config.toml
n_kv_head = 8
norm = "rmsnorm"
beta2 = 0.99
Each number is 50 + 12 x the weight over its row's rms, rounded and kept within 0 to 99. Layers, rows and columns count from 0. The size before them is the row's rms in percent of the matrix's.

# up: layer 6 MLP up, 960x320, rms 0.0624, rows 88-109, columns 0-159
# down: layer 6 MLP down (transposed), 960x320, rms 0.0334, rows 88-108, columns 0-159
up88 075:50 55 37 54 43 44 49 53 43 55 58 52 62 50 54 42 29 53 47 44 42 23 55 61 36 51 67 44 40 54 45 33 70 39 49 57 46 50 39 68 38 56 42 54 45 55 53 46 53 49 59 46 44 33 41 52 67 42 56 44 34 36 48 24 41 40 40 40 61 49 29 42 67 27 69 50 54 62 43 41 65 28 69 31 59 43 45 58 40 24 53 41 57 27 76 43 15 54 54 65 48 72 49 46 32 38 40 41 56 47 50 41 61 52 59 60 51 54 30 48 48 62 51 34 43 66 31 53 55 40 36 46 57 36 55 61 71 44 72 53 71 44 47 37 41 45 51 45 49 56 25 34 65 43 36 67 60 50 55 39
down88 079:45 64 39 52 48 47 54 46 38 58 56 54 63 39 49 43 36 50 55 50 49 25 48 63 38 56 75 48 44 54 52 29 66 42 51 64 42 54 47 62 37 58 30 56 51 54 58 38 56 49 54 46 46 23 42 47 59 35 48 52 36 42 58 24 42 41 36 48 66 51 14 45 56 25 66 44 51 68 41 44 75 26 70 28 61 44 47 69 47 20 55 37 45 83 67 47 24 49 46 65 47 66 44 45 36 43 42 48 53 57 47 41 43 44 58 49 48 60 25 49 50 51 63 36 40 57 26 47 46 35 31 45 60 32 49 63 62 56 57 53 65 49 52 44 45 55 44 43 54 55 34 38 61 40 49 59 61 45 46 54
up89 080:38 60 35 55 66 43 41 64 38 47 65 54 69 40 69 46 52 52 60 50 44 33 45 49 43 35 56 46 44 37 68 62 74 56 63 50 38 57 51 60 41 61 38 43 55 51 51 44 39 48 52 47 41 20 57 68 48 44 50 47 33 49 59 18 53 44 51 56 51 47 24 40 64 36 55 66 58 65 48 52 70 25 71 30 47 35 47 59 24 17 49 45 42 13 77 65 34 50 41 55 36 68 46 46 44 42 60 40 57 48 49 49 69 46 66 48 52 43 33 44 49 51 53 36 38 47 28 44 44 45 40 61 47 31 57 35 49 56 51 50 61 39 39 34 47 51 45 31 53 54 23 28 52 40 40 50 46 54 46 42
down89 078:36 62 25 44 65 38 53 54 49 47 57 56 58 43 85 29 39 39 44 56 24 22 58 57 46 40 62 35 50 37 58 52 68 60 58 55 46 54 51 74 42 60 29 60 50 51 47 32 39 45 52 53 61 34 29 57 54 54 47 48 31 35 40 35 50 33 59 34 47 44 30 48 43 31 59 46 45 55 59 63 61 30 74 28 61 40 58 68 52 19 45 61 25 54 54 50 37 48 36 57 38 63 49 57 28 43 56 38 65 47 54 44 41 60 76 43 55 51 41 49 65 32 49 37 28 51 32 45 44 33 53 53 52 48 57 54 53 61 49 56 50 51 46 48 54 58 52 43 84 59 40 48 39 44 56 48 53 39 56 50
up90 118:60 36 18 65 56 33 46 45 43 35 56 49 56 53 52 30 41 54 60 55 59 28 56 41 56 45 52 43 47 68 32 58 60 60 52 61 62 24 44 41 41 32 54 69 47 55 41 65 38 37 39 21 67 45 58 38 54 72 48 40 39 27 49 77 56 46 53 67 50 39 55 89 53 49 59 52 51 49 45 59 52 43 71 43 56 40 49 66 55 64 56 35 61 44 57 59 22 25 46 42 61 44 43 33 55 55 64 47 32 39 39 44 50 54 32 61 62 49 37 38 45 35 47 54 49 54 42 42 54 49 35 41 45 25 51 38 49 52 75 39 52 40 37 45 52 58 45 48 56 30 48 61 34 54 41 48 49 24 58 51
down90 115:46 47 40 57 42 47 53 53 71 20 38 37 44 34 55 24 44 71 60 41 51 44 29 59 51 46 43 51 52 70 54 66 35 65 69 35 58 35 58 40 57 52 61 50 57 26 57 58 27 47 36 44 34 61 31 33 74 42 54 62 46 29 42 60 43 46 68 56 50 38 38 57 44 38 36 56 53 26 61 44 29 44 37 53 62 48 48 54 65 65 61 42 45 37 50 60 36 55 49 64 38 47 42 38 28 37 54 73 50 54 46 34 51 45 51 36 41 47 51 61 29 63 32 46 46 49 38 69 56 62 50 29 39 37 43 52 58 53 45 40 52 57 55 54 51 85 38 44 57 55 49 52 42 56 65 29 35 51 49 46
up91 115:47 52 46 58 49 58 47 35 52 46 57 69 33 41 53 46 34 43 50 29 59 61 47 49 44 37 51 39 59 46 31 32 46 34 49 49 51 21 52 71 62 61 57 63 37 46 43 51 54 46 48 40 51 50 48 47 61 43 43 48 28 47 54 36 38 25 47 51 63 35 65 47 57 50 52 30 41 42 69 47 61 53 40 34 55 49 28 50 37 47 61 68 44 37 49 44 31 62 63 46 35 23 63 47 42 54 37 60 55 54 43 34 58 28 46 45 37 42 40 43 56 71 38 48 62 66 54 38 52 47 49 40 64 48 19 78 56 57 47 47 48 23 74 52 50 46 60 68 85 28 45 42 49 48 57 64 27 47 48 54
down91 098:36 53 44 41 40 63 51 22 20 61 47 59 17 29 52 45 41 48 49 43 22 49 54 38 30 49 62 57 59 37 63 45 39 61 42 46 52 44 47 65 61 57 67 74 61 37 46 51 69 42 48 41 37 41 42 32 57 64 48 48 41 64 63 55 25 53 35 46 56 28 49 50 58 51 51 35 39 49 65 48 42 36 48 60 82 68 30 45 47 71 77 74 61 38 53 58 75 59 74 35 59 60 50 40 53 58 70 71 44 67 53 59 58 49 63 52 40 40 44 55 59 50 40 45 63 60 66 63 58 38 23 38 59 31 43 25 54 54 62 51 59 43 52 53 55 47 42 37 49 55 38 42 33 53 63 51 67 53 59 48
up92 119:47 48 46 33 43 21 58 14 58 44 53 59 51 52 42 67 44 63 45 37 29 26 61 62 29 50 56 56 41 69 49 60 61 65 35 41 60 44 46 55 65 36 64 10 67 46 26 54 42 47 63 29 49 57 52 72 49 48 69 55 69 71 53 11 48 46 60 46 33 44 49 30 69 45 48 44 39 56 54 51 46 52 31 39 30 57 41 51 46 64 65 47 55 48 38 57 43 39 51 49 61 70 44 65 50 48 59 68 55 35 57 54 49 63 60 59 71 36 53 45 38 62 57 42 19 55 33 51 57 50 46 78 39 49 60 58 37 30 59 51 49 53 32 38 41 89 73 36 36 56 55 51 40 43 60 49 44 53 37 53
down92 158:47 50 48 70 68 62 51 91 44 43 46 37 41 45 65 41 68 38 55 52 76 60 48 34 74 48 49 62 58 25 38 53 49 57 50 65 32 46 61 50 44 63 42 79 51 55 60 69 46 55 39 79 53 34 53 38 48 56 44 51 35 29 40 93 65 63 66 45 74 58 53 68 41 55 30 52 40 45 40 52 60 54 44 62 72 55 63 33 45 36 56 35 52 52 61 53 59 51 53 50 54 23 46 36 34 71 41 52 50 55 56 65 73 47 54 49 29 26 62 74 56 39 38 54 56 44 67 56 85 64 61 43 55 44 52 53 51 67 43 37 45 51 56 65 54 34 41 54 62 55 52 60 51 59 52 34 49 56 62 50
up93 081:36 47 43 54 50 39 55 89 34 41 42 75 35 36 44 41 33 46 49 64 52 32 59 77 54 59 58 46 63 43 68 53 40 66 38 64 54 47 47 51 36 38 51 54 40 47 41 41 59 42 57 58 19 55 41 50 60 49 35 57 54 42 37 68 59 34 49 37 45 59 29 59 46 25 66 44 50 65 44 41 44 45 54 31 45 41 33 48 48 52 79 38 69 44 61 55 65 43 41 60 57 56 37 44 31 46 61 46 74 46 47 41 51 52 62 71 62 72 62 61 52 57 47 41 43 59 32 67 44 39 44 47 37 60 79 66 64 60 56 68 65 68 52 54 57 53 62 56 37 70 48 32 45 38 59 52 52 39 64 40
down93 051:42 52 41 40 55 38 47 48 46 58 66 57 55 51 61 52 44 62 32 39 68 64 26 37 44 50 37 65 57 38 30 63 61 37 50 27 43 60 59 58 42 45 27 47 45 65 46 58 45 48 49 59 57 67 62 64 45 41 60 66 32 67 46 44 61 52 52 68 44 64 52 34 54 54 58 49 58 52 33 66 40 47 58 62 65 62 37 95 39 55 43 64 57 00 60 47 54 62 67 63 48 34 64 47 82 48 25 52 29 67 52 52 85 43 50 42 46 41 55 51 56 35 43 44 46 52 35 61 39 48 49 68 45 44 62 43 25 50 60 52 55 43 66 56 20 78 44 42 44 52 62 50 62 62 50 43 22 71 49 57
up94 131:61 48 38 53 55 57 42 45 65 57 43 40 55 51 59 49 47 38 42 41 55 45 33 31 48 38 51 54 65 55 46 50 49 33 43 59 47 57 54 42 27 24 55 63 62 58 58 46 55 47 48 40 47 49 75 46 48 47 56 57 11 53 57 38 52 37 53 80 33 53 57 45 66 38 58 38 22 61 41 64 66 38 55 73 56 51 55 56 38 47 37 40 42 42 54 56 25 37 53 40 51 45 75 49 50 39 74 55 45 74 54 40 51 79 48 55 55 45 22 40 75 50 64 58 27 45 60 49 51 30 49 42 48 17 44 56 83 54 33 53 51 51 73 48 42 65 44 27 43 39 41 50 37 48 47 55 40 36 46 64
down94 138:57 61 42 64 43 37 39 54 39 45 33 81 57 57 40 42 28 42 47 70 50 54 10 48 67 40 50 49 49 40 46 79 29 43 68 37 54 64 45 47 55 54 42 50 51 50 52 43 38 65 64 61 48 56 43 47 38 63 44 45 32 49 43 69 39 33 65 65 46 51 55 59 37 34 25 59 33 43 56 50 45 59 41 70 35 55 46 37 45 43 51 55 59 49 42 45 53 40 64 79 66 60 67 38 40 45 74 39 63 65 31 30 72 65 52 76 56 54 59 31 57 39 56 43 67 64 50 53 16 38 46 47 65 41 59 57 62 63 22 57 60 65 57 58 58 40 55 34 33 42 62 75 53 51 49 41 57 39 38 46
up95 097:54 59 38 47 46 58 29 52 47 56 83 57 54 51 36 64 29 59 42 27 61 47 48 47 31 34 45 52 38 50 36 48 61 51 38 60 36 56 31 26 47 46 50 56 31 71 46 60 20 58 56 47 51 33 50 54 63 44 46 24 47 38 62 40 57 68 21 67 67 49 50 52 58 46 73 60 32 78 65 27 60 53 53 34 30 53 47 60 14 20 34 51 52 38 73 54 25 28 62 57 45 42 57 47 52 50 59 46 42 65 34 48 64 48 45 73 57 36 29 41 62 50 43 45 49 45 36 52 46 54 32 28 62 28 31 50 64 57 68 54 45 41 65 32 45 53 49 56 43 40 23 35 29 51 46 57 47 57 27 71
down95 066:60 46 36 56 34 53 54 50 42 55 61 62 48 40 83 55 44 57 31 52 50 72 63 57 55 44 69 43 42 39 41 37 51 46 56 34 47 84 37 33 62 32 56 56 50 41 36 75 38 60 57 35 57 44 63 61 63 49 20 53 49 54 61 52 48 51 46 62 38 76 66 59 44 39 50 60 39 46 63 62 46 55 43 28 55 53 52 45 44 34 25 59 63 22 53 63 30 30 72 55 42 66 50 55 31 44 79 45 43 58 52 58 50 53 21 48 72 65 53 60 45 37 38 28 54 40 42 61 40 46 45 47 68 42 52 37 50 59 46 54 51 76 49 67 38 54 31 42 54 23 41 67 62 49 28 46 61 53 33 47
up96 083:47 68 40 59 54 32 50 47 34 64 62 52 59 56 48 36 28 50 48 45 55 17 44 57 46 48 63 39 52 49 43 45 69 36 56 51 39 54 27 42 52 61 41 68 59 64 43 64 49 38 54 50 46 38 47 43 59 44 68 49 34 34 56 30 40 56 48 50 50 47 39 52 66 35 63 45 49 65 32 25 71 37 51 46 51 39 44 64 42 40 55 46 54 17 71 51 34 59 53 62 39 78 51 38 23 39 48 47 51 73 58 52 72 60 46 62 56 42 32 46 47 57 46 41 33 58 30 53 43 27 36 53 56 47 58 57 62 49 51 39 64 35 49 35 45 54 57 36 62 52 10 28 50 28 38 66 55 45 34 39
down96 063:43 60 39 48 52 44 43 51 50 60 43 49 56 38 73 56 19 54 57 41 43 43 49 69 37 48 70 50 38 56 46 37 65 51 47 40 58 42 38 46 52 71 42 49 44 48 54 57 47 29 46 67 48 45 46 48 74 34 82 70 33 54 49 30 23 61 77 29 50 60 48 42 55 32 66 57 69 52 30 30 61 53 66 38 39 28 32 63 41 52 47 58 37 49 58 35 29 63 66 60 43 76 55 45 20 38 30 33 63 71 55 31 61 46 56 45 52 42 18 43 61 57 48 27 23 55 52 53 49 33 39 70 45 54 36 60 53 77 56 49 52 45 66 33 43 59 63 41 52 54 35 17 46 42 52 81 54 63 42 58
up97 078:34 68 41 55 58 64 37 27 57 73 82 60 66 52 49 68 42 60 56 40 43 45 62 51 28 45 54 39 45 42 42 41 58 80 36 66 71 51 64 46 61 58 50 54 41 59 58 64 63 51 44 43 40 34 37 58 53 44 36 46 21 39 52 44 28 44 64 64 49 38 53 63 59 33 65 52 54 68 47 46 63 55 45 39 57 30 28 47 46 50 51 22 65 09 71 32 41 66 47 51 35 66 58 44 57 46 60 38 43 34 39 41 82 41 47 53 52 43 29 30 55 50 57 39 30 51 48 55 59 38 28 45 63 58 51 66 49 32 47 46 59 28 65 43 41 34 50 59 45 46 59 43 63 44 60 71 52 58 55 62
down97 096:50 61 40 41 47 50 51 57 77 43 61 57 61 44 49 60 42 53 40 33 54 41 64 61 46 56 71 21 34 43 41 40 65 52 61 51 52 58 50 38 37 26 54 38 46 55 49 59 52 38 49 42 62 26 53 39 58 47 54 43 21 56 33 47 48 30 27 40 63 58 42 31 51 39 52 51 48 37 52 48 65 46 52 39 40 47 43 58 60 57 43 50 24 61 75 43 50 46 51 65 37 77 44 50 36 33 78 67 57 49 34 30 58 48 44 35 54 66 41 66 56 54 56 53 19 48 47 50 46 37 55 55 65 33 53 73 64 57 50 65 58 51 44 48 35 47 62 43 45 54 51 39 45 52 53 76 52 58 52 61
up98 115:26 70 51 58 66 73 51 62 49 46 48 70 47 22 59 71 45 65 22 59 36 61 53 43 43 41 48 46 49 49 45 40 31 62 70 55 52 44 52 65 58 77 46 60 53 55 62 49 46 52 75 54 53 58 44 79 39 49 37 58 45 62 48 59 41 29 54 60 42 59 37 40 41 26 47 44 59 55 47 73 59 47 42 50 50 50 38 48 41 27 57 53 28 43 60 45 43 48 55 39 33 70 34 62 68 46 65 54 65 47 31 15 58 76 64 50 29 56 35 23 37 53 44 36 30 54 55 40 48 46 47 62 58 59 51 47 37 46 49 27 54 47 62 52 46 60 30 56 43 42 64 49 41 40 36 34 68 59 52 73
down98 094:67 53 68 36 49 39 37 47 65 42 27 43 48 25 51 45 63 78 31 84 52 39 54 52 51 45 47 29 40 49 63 33 49 33 58 70 34 66 69 46 64 57 52 58 46 83 44 60 58 49 47 30 72 73 41 50 40 54 58 65 49 45 38 42 38 55 69 52 51 41 44 23 50 48 49 63 52 41 74 79 49 76 38 64 52 33 46 67 49 53 45 24 47 34 60 63 60 35 41 28 46 42 48 69 78 43 56 49 50 54 56 48 62 67 56 58 44 55 58 55 54 43 52 54 56 55 54 45 23 50 57 45 56 59 63 50 39 43 36 38 51 55 40 64 55 69 30 32 33 50 65 47 73 44 35 35 77 43 48 65
up99 073:51 61 36 49 41 43 37 53 38 65 51 54 59 61 56 27 35 54 53 39 43 16 44 58 31 49 64 43 42 43 57 36 75 36 52 52 36 46 31 65 40 44 41 56 66 53 55 52 44 37 56 42 35 35 34 50 69 42 48 51 38 45 47 32 52 49 55 51 51 46 33 52 61 34 61 51 48 64 31 45 70 43 73 32 46 34 61 59 37 34 47 42 55 13 81 43 26 59 47 64 40 67 45 28 27 48 42 59 57 52 53 51 71 47 60 60 67 49 42 50 48 53 51 41 55 62 35 57 56 35 29 39 38 39 61 60 69 53 58 55 65 32 48 34 38 48 52 31 59 64 31 21 67 53 39 63 51 56 61 46
down99 078:43 59 29 58 48 43 44 33 53 60 50 53 56 40 58 33 33 59 53 42 51 20 49 69 18 62 65 43 43 52 59 29 80 41 38 70 46 42 46 61 47 44 36 62 56 58 50 47 50 39 51 42 47 19 42 57 61 37 65 48 38 46 48 39 37 50 55 51 69 48 21 48 59 29 62 43 42 65 26 55 75 37 83 30 39 39 66 69 53 30 54 42 41 58 74 45 24 49 47 50 46 75 40 34 31 38 44 53 57 45 52 42 52 34 57 58 47 57 35 46 59 57 51 61 36 46 33 63 46 25 35 52 52 34 53 57 75 63 49 69 57 45 51 35 48 58 51 25 47 58 25 33 47 47 51 73 46 56 56 49
up100 078:36 59 44 47 51 61 43 54 53 70 54 53 69 60 50 33 41 62 57 45 44 30 44 74 32 47 63 38 44 40 64 34 71 45 48 63 35 56 30 54 49 50 46 57 50 51 37 44 38 34 59 41 50 41 32 44 45 53 52 50 32 53 58 49 48 42 46 59 51 53 32 67 68 39 76 53 51 44 57 41 73 35 72 37 57 38 50 67 45 41 50 45 69 15 73 66 48 58 52 56 48 59 38 38 22 51 57 56 51 51 49 47 76 36 63 68 76 37 44 56 54 61 47 40 46 57 32 55 65 26 49 43 59 25 65 66 48 58 57 42 69 41 42 45 49 56 67 36 67 52 34 17 51 49 50 57 57 49 49 45
down100 067:48 56 19 55 51 51 52 24 57 60 52 62 71 40 74 53 39 51 55 46 55 04 36 85 38 43 70 41 38 43 42 39 84 42 33 48 33 52 33 50 42 59 34 52 50 41 46 63 47 37 38 51 36 32 47 43 59 53 75 53 39 37 71 42 29 56 55 68 55 44 35 40 62 32 60 37 40 42 57 48 71 33 69 39 55 31 46 80 55 43 48 58 76 33 76 67 39 25 60 42 60 66 55 43 32 49 42 57 52 56 49 53 55 36 58 62 52 44 37 44 41 61 44 38 32 55 29 58 41 50 43 31 61 39 52 48 52 56 41 50 53 57 36 57 45 50 52 37 48 46 43 48 49 49 45 55 37 41 46 56
up101 095:51 52 45 80 60 41 43 37 37 56 63 56 52 70 54 38 27 56 40 41 57 36 60 59 60 37 46 43 46 53 58 43 57 58 56 58 55 68 53 65 50 35 39 68 55 56 65 51 47 37 49 44 48 43 38 62 37 35 52 45 37 48 55 57 46 47 48 52 49 54 50 62 58 40 46 40 54 43 34 62 46 42 47 67 66 48 46 62 67 45 50 67 53 36 73 38 36 61 42 59 64 43 37 59 52 43 65 37 65 36 46 26 54 44 58 40 65 59 43 67 70 41 52 48 36 49 53 28 20 31 47 37 59 64 58 57 51 56 43 39 44 43 32 32 66 62 51 42 52 41 33 66 44 36 63 27 47 32 53 56
down101 101:40 47 55 63 59 40 46 44 61 39 46 40 68 54 41 36 22 70 66 48 30 44 42 57 58 57 53 51 47 45 45 54 47 53 64 67 63 47 48 37 23 29 72 38 47 46 54 55 44 59 58 47 70 53 56 49 49 45 67 65 54 46 70 47 47 41 50 42 46 28 56 65 40 41 45 65 48 54 45 53 47 43 48 69 53 54 40 30 64 35 54 52 64 38 47 29 59 56 43 39 52 36 39 60 31 63 57 36 53 51 47 58 50 58 57 47 49 38 46 40 48 41 42 80 51 40 56 19 45 49 75 47 51 48 51 36 53 52 39 68 56 51 30 52 53 70 40 18 67 48 53 50 52 59 54 33 59 65 66 62
up102 118:52 61 49 69 32 67 44 42 67 53 64 45 57 59 67 28 68 48 52 48 57 38 74 74 29 46 56 46 55 66 37 58 54 61 37 56 52 53 39 54 30 50 57 43 47 74 61 35 42 34 67 29 50 25 33 54 38 44 41 35 31 36 52 55 21 50 55 45 46 40 35 52 51 34 44 60 53 41 48 46 77 38 49 61 45 51 64 35 55 42 63 69 41 42 58 54 53 61 35 51 36 72 23 36 31 61 26 53 44 74 31 60 56 35 39 57 59 62 48 46 52 71 52 61 45 52 42 46 66 25 45 26 65 48 48 60 54 22 80 53 53 50 48 42 63 61 42 60 36 44 41 49 57 48 37 68 44 59 62 40
down102 123:47 47 44 54 33 48 48 56 58 80 27 38 56 56 73 41 60 68 71 64 63 56 67 49 39 47 50 37 63 38 52 56 43 43 29 48 44 62 32 46 53 35 56 39 53 49 56 70 50 61 43 52 71 64 55 29 41 52 27 45 40 42 25 80 51 54 50 41 57 49 63 47 32 47 44 43 57 18 60 40 61 55 57 66 35 34 34 40 42 71 50 71 34 39 50 38 32 43 35 43 28 32 40 42 28 50 45 36 48 72 57 39 58 55 34 53 52 70 47 64 54 45 25 65 63 51 39 74 67 33 56 58 55 64 54 20 31 57 42 34 55 57 42 52 69 38 29 46 48 66 47 59 42 56 57 66 51 65 46 49
up103 080:48 52 39 71 51 37 42 51 29 64 59 53 54 60 52 45 39 55 59 40 47 19 59 58 38 39 62 51 53 51 57 33 69 38 36 54 50 59 49 54 43 42 39 51 39 59 49 46 47 52 54 41 62 31 40 57 52 49 58 50 40 40 69 31 36 49 52 40 62 43 32 45 81 29 74 55 52 64 50 34 67 32 70 30 62 42 59 55 38 37 52 29 63 24 82 43 22 48 54 72 45 60 44 53 33 36 49 37 51 47 47 40 66 50 47 55 58 54 28 51 43 64 51 37 41 52 27 54 54 35 41 48 60 42 56 50 69 44 72 48 71 36 62 38 43 51 61 39 60 50 36 27 46 47 39 68 59 60 57 43
down103 085:39 54 39 59 52 50 42 52 42 57 59 65 64 29 51 47 33 44 54 54 54 15 52 71 44 57 68 52 58 61 53 29 61 40 47 62 42 56 51 65 42 39 33 55 30 62 51 54 50 48 51 39 60 25 48 49 51 39 61 47 46 53 53 36 31 54 41 36 62 46 25 52 51 23 71 51 69 61 42 39 70 31 73 29 54 39 62 69 42 39 48 30 40 73 71 54 41 51 46 64 46 60 37 44 42 32 41 49 58 45 53 28 46 37 71 53 36 70 39 43 54 50 64 40 42 51 27 60 44 36 40 44 62 34 46 52 69 39 55 52 63 52 66 41 45 55 59 39 58 51 48 42 49 50 56 63 62 60 45 50
up104 108:67 54 61 37 44 56 39 43 47 39 45 49 47 36 30 52 47 58 46 51 23 42 46 54 32 48 52 53 47 33 48 48 56 50 83 42 55 68 48 71 31 52 02 51 41 27 77 43 29 40 70 73 46 58 24 53 47 57 35 60 46 52 52 57 71 43 52 53 51 55 40 44 60 34 56 62 46 45 63 51 76 50 56 70 67 55 61 59 33 51 64 43 57 41 46 51 50 64 64 59 30 39 55 42 49 56 35 51 43 36 52 58 61 46 56 42 67 36 54 46 59 74 30 48 50 55 61 57 50 44 49 49 32 61 59 46 45 53 50 76 58 58 53 40 52 58 40 47 62 62 57 38 60 49 49 45 49 69 51 45
down104 157:34 54 43 55 56 46 48 48 46 43 50 55 49 53 41 22 40 55 46 20 55 63 64 42 48 43 45 72 49 41 66 54 51 73 26 37 52 63 44 31 46 58 94 48 46 74 40 39 74 54 41 38 60 62 68 30 47 51 61 47 41 51 28 42 51 45 49 34 40 56 58 55 43 46 53 44 49 61 53 57 32 56 36 58 67 57 52 32 45 51 55 47 37 52 47 63 52 58 41 63 63 36 46 61 47 63 81 88 59 55 33 37 41 42 56 55 22 54 57 58 52 50 70 46 48 50 27 58 72 50 61 49 55 44 49 57 43 69 57 40 41 49 32 55 67 41 46 54 28 59 44 52 43 37 46 37 53 55 56 62
up105 073:49 63 39 53 50 43 46 43 43 59 60 54 49 51 41 48 36 61 53 37 42 29 46 66 35 46 65 34 57 45 46 52 64 47 55 57 41 44 30 56 44 47 49 68 44 51 47 48 45 55 60 56 41 26 40 37 63 55 61 50 30 53 54 34 45 44 44 52 52 47 38 52 60 22 56 44 51 71 48 39 68 30 66 25 49 43 47 75 44 25 54 37 51 07 84 54 29 47 46 64 44 72 57 32 20 40 48 43 64 54 42 45 82 39 51 46 48 43 33 38 53 55 53 31 35 65 38 40 53 41 36 54 46 39 59 64 55 62 61 48 65 49 44 41 52 62 53 39 62 47 26 21 59 33 37 62 57 55 54 47
down105 039:61 39 54 50 61 41 33 37 42 36 65 72 53 31 44 62 35 55 44 56 53 38 57 57 40 58 91 46 36 48 46 42 82 57 67 50 54 48 53 55 59 60 45 63 38 59 42 48 58 55 57 25 39 19 58 32 51 46 57 65 37 41 72 45 27 44 50 48 47 49 47 39 55 30 55 50 55 64 26 46 65 48 48 44 33 44 36 69 56 37 60 48 26 46 63 26 47 36 78 58 47 75 53 40 38 36 47 50 70 60 51 34 38 46 40 41 42 42 21 49 51 40 35 36 24 42 40 59 41 38 43 65 64 54 59 57 42 45 43 75 52 67 44 42 40 63 45 47 58 32 53 28 49 59 43 65 43 47 47 51
up106 111:68 51 48 57 56 36 49 52 60 70 57 36 70 72 53 52 41 55 46 59 47 35 50 84 37 41 55 50 52 24 48 49 57 66 44 49 31 51 36 53 62 25 34 54 38 63 57 50 58 43 47 51 68 46 50 31 33 45 50 49 31 68 29 64 49 68 41 47 47 50 31 70 63 55 51 48 65 43 37 26 56 57 38 49 63 29 49 71 57 55 52 55 46 37 55 50 53 70 43 59 85 47 60 40 36 62 48 27 50 55 45 60 62 46 52 44 42 58 37 28 52 58 39 44 40 62 33 59 43 39 64 65 45 53 58 34 66 51 74 74 51 46 72 44 49 60 50 36 40 38 34 40 42 65 24 47 51 75 54 39
down106 092:68 50 46 51 66 50 49 52 63 50 42 39 55 35 42 70 44 59 33 52 51 41 41 70 48 40 48 38 53 49 55 39 18 55 45 61 43 50 30 44 48 52 44 49 40 51 57 49 40 55 29 57 58 50 49 34 31 74 53 73 56 31 29 71 53 44 25 65 46 49 30 69 36 42 37 44 66 54 52 47 60 46 53 47 66 38 43 62 41 55 30 43 63 18 47 55 42 39 43 73 55 59 52 47 54 77 79 32 37 46 84 43 40 49 72 59 24 38 38 33 38 50 54 30 39 65 50 41 50 34 42 57 44 49 59 64 57 67 63 74 61 59 55 40 56 43 49 24 45 31 47 33 50 53 29 44 55 56 40 67
up107 131:46 54 56 56 56 41 46 51 24 51 28 48 51 50 50 56 42 52 48 50 49 45 69 48 37 52 50 43 42 35 56 52 41 71 46 67 56 48 47 42 43 64 57 40 54 49 52 62 51 59 48 61 44 20 38 38 61 35 51 68 43 47 63 44 41 53 54 34 67 35 35 40 50 55 55 39 55 72 45 37 58 44 52 45 42 33 38 36 58 50 89 61 43 43 53 42 55 36 39 69 72 69 43 51 42 41 32 57 68 52 49 43 55 39 54 47 23 56 47 41 55 33 73 37 37 56 46 47 52 55 17 54 46 45 52 53 33 56 25 43 55 29 42 40 65 41 44 48 43 65 43 47 84 35 45 80 60 63 34 46
down107 136:21 48 50 61 37 50 40 47 45 41 36 50 56 65 67 44 63 58 47 89 53 46 68 28 54 52 50 59 45 60 62 32 33 47 47 33 33 79 63 56 39 46 44 41 52 20 43 61 18 75 46 47 48 38 28 59 42 45 41 36 58 48 50 46 53 58 62 42 73 55 72 27 57 80 49 62 57 46 41 40 48 68 41 54 60 31 71 57 57 49 36 52 51 40 60 44 44 66 49 54 60 50 34 30 22 49 48 59 42 56 66 60 52 38 47 40 37 56 38 46 48 50 46 37 49 58 45 41 56 60 71 62 28 52 55 45 57 50 46 36 56 37 48 49 62 39 49 61 50 52 55 50 50 41 79 55 27 63 58 30
up108 087:50 88 44 81 24 46 40 51 68 61 64 30 50 51 40 61 38 66 52 45 54 41 41 72 58 43 53 55 58 55 49 41 46 40 53 56 59 70 51 42 64 46 49 61 50 57 51 38 59 35 51 25 51 46 34 62 58 31 48 35 42 52 50 30 46 50 58 59 55 63 45 43 63 35 68 50 48 58 57 52 38 39 51 46 59 53 61 53 46 55 60 45 59 40 76 51 30 68 56 58 44 56 44 77 48 36 53 63 52 54 39 47 53 56 36 39 56 54 59 51 60 60 46 33 45 50 42 45 34 31 45 35 65 52 61 63 56 35 33 33 53 23 46 57 41 55 48 28 37 47 40 42 48 33 70 27 76 55 49 39
down108 069:49 57 73 36 41 44 54 55 51 44 34 60 68 17 40 40 40 64 53 39 62 47 43 41 49 65 56 53 38 53 50 45 64 54 41 53 55 55 56 41 35 45 48 43 37 69 47 51 39 40 32 37 58 61 37 65 51 48 80 77 51 68 40 48 45 41 59 51 38 48 53 48 46 37 43 45 60 47 60 57 51 50 43 49 45 31 47 46 68 58 30 18 48 08 44 65 39 51 42 44 53 44 48 50 57 54 48 49 57 68 30 59 56 49 60 55 54 50 49 42 36 33 46 53 17 44 49 39 40 43 59 67 53 33 42 41 56 52 61 61 43 54 70 50 50 58 53 55 46 49 47 58 28 54 37 48 52 58 63 53
up109 131:53 54 32 58 43 53 47 41 45 60 45 56 56 53 40 56 40 77 49 33 43 45 33 52 46 45 55 50 52 47 59 47 53 42 59 63 39 50 32 44 57 35 55 56 50 50 52 52 55 70 58 33 61 45 55 49 52 36 45 49 44 46 64 22 44 50 51 45 42 63 46 47 59 50 61 59 68 67 63 53 56 27 66 23 56 53 53 57 36 46 59 26 35 41 64 52 42 35 68 42 42 64 56 45 59 42 63 43 38 63 43 62 65 54 50 61 45 39 27 47 52 59 50 40 48 55 19 30 61 44 28 46 53 39 60 49 54 33 29 20 60 35 54 44 40 56 71 28 52 53 38 27 55 37 60 68 39 42 54 72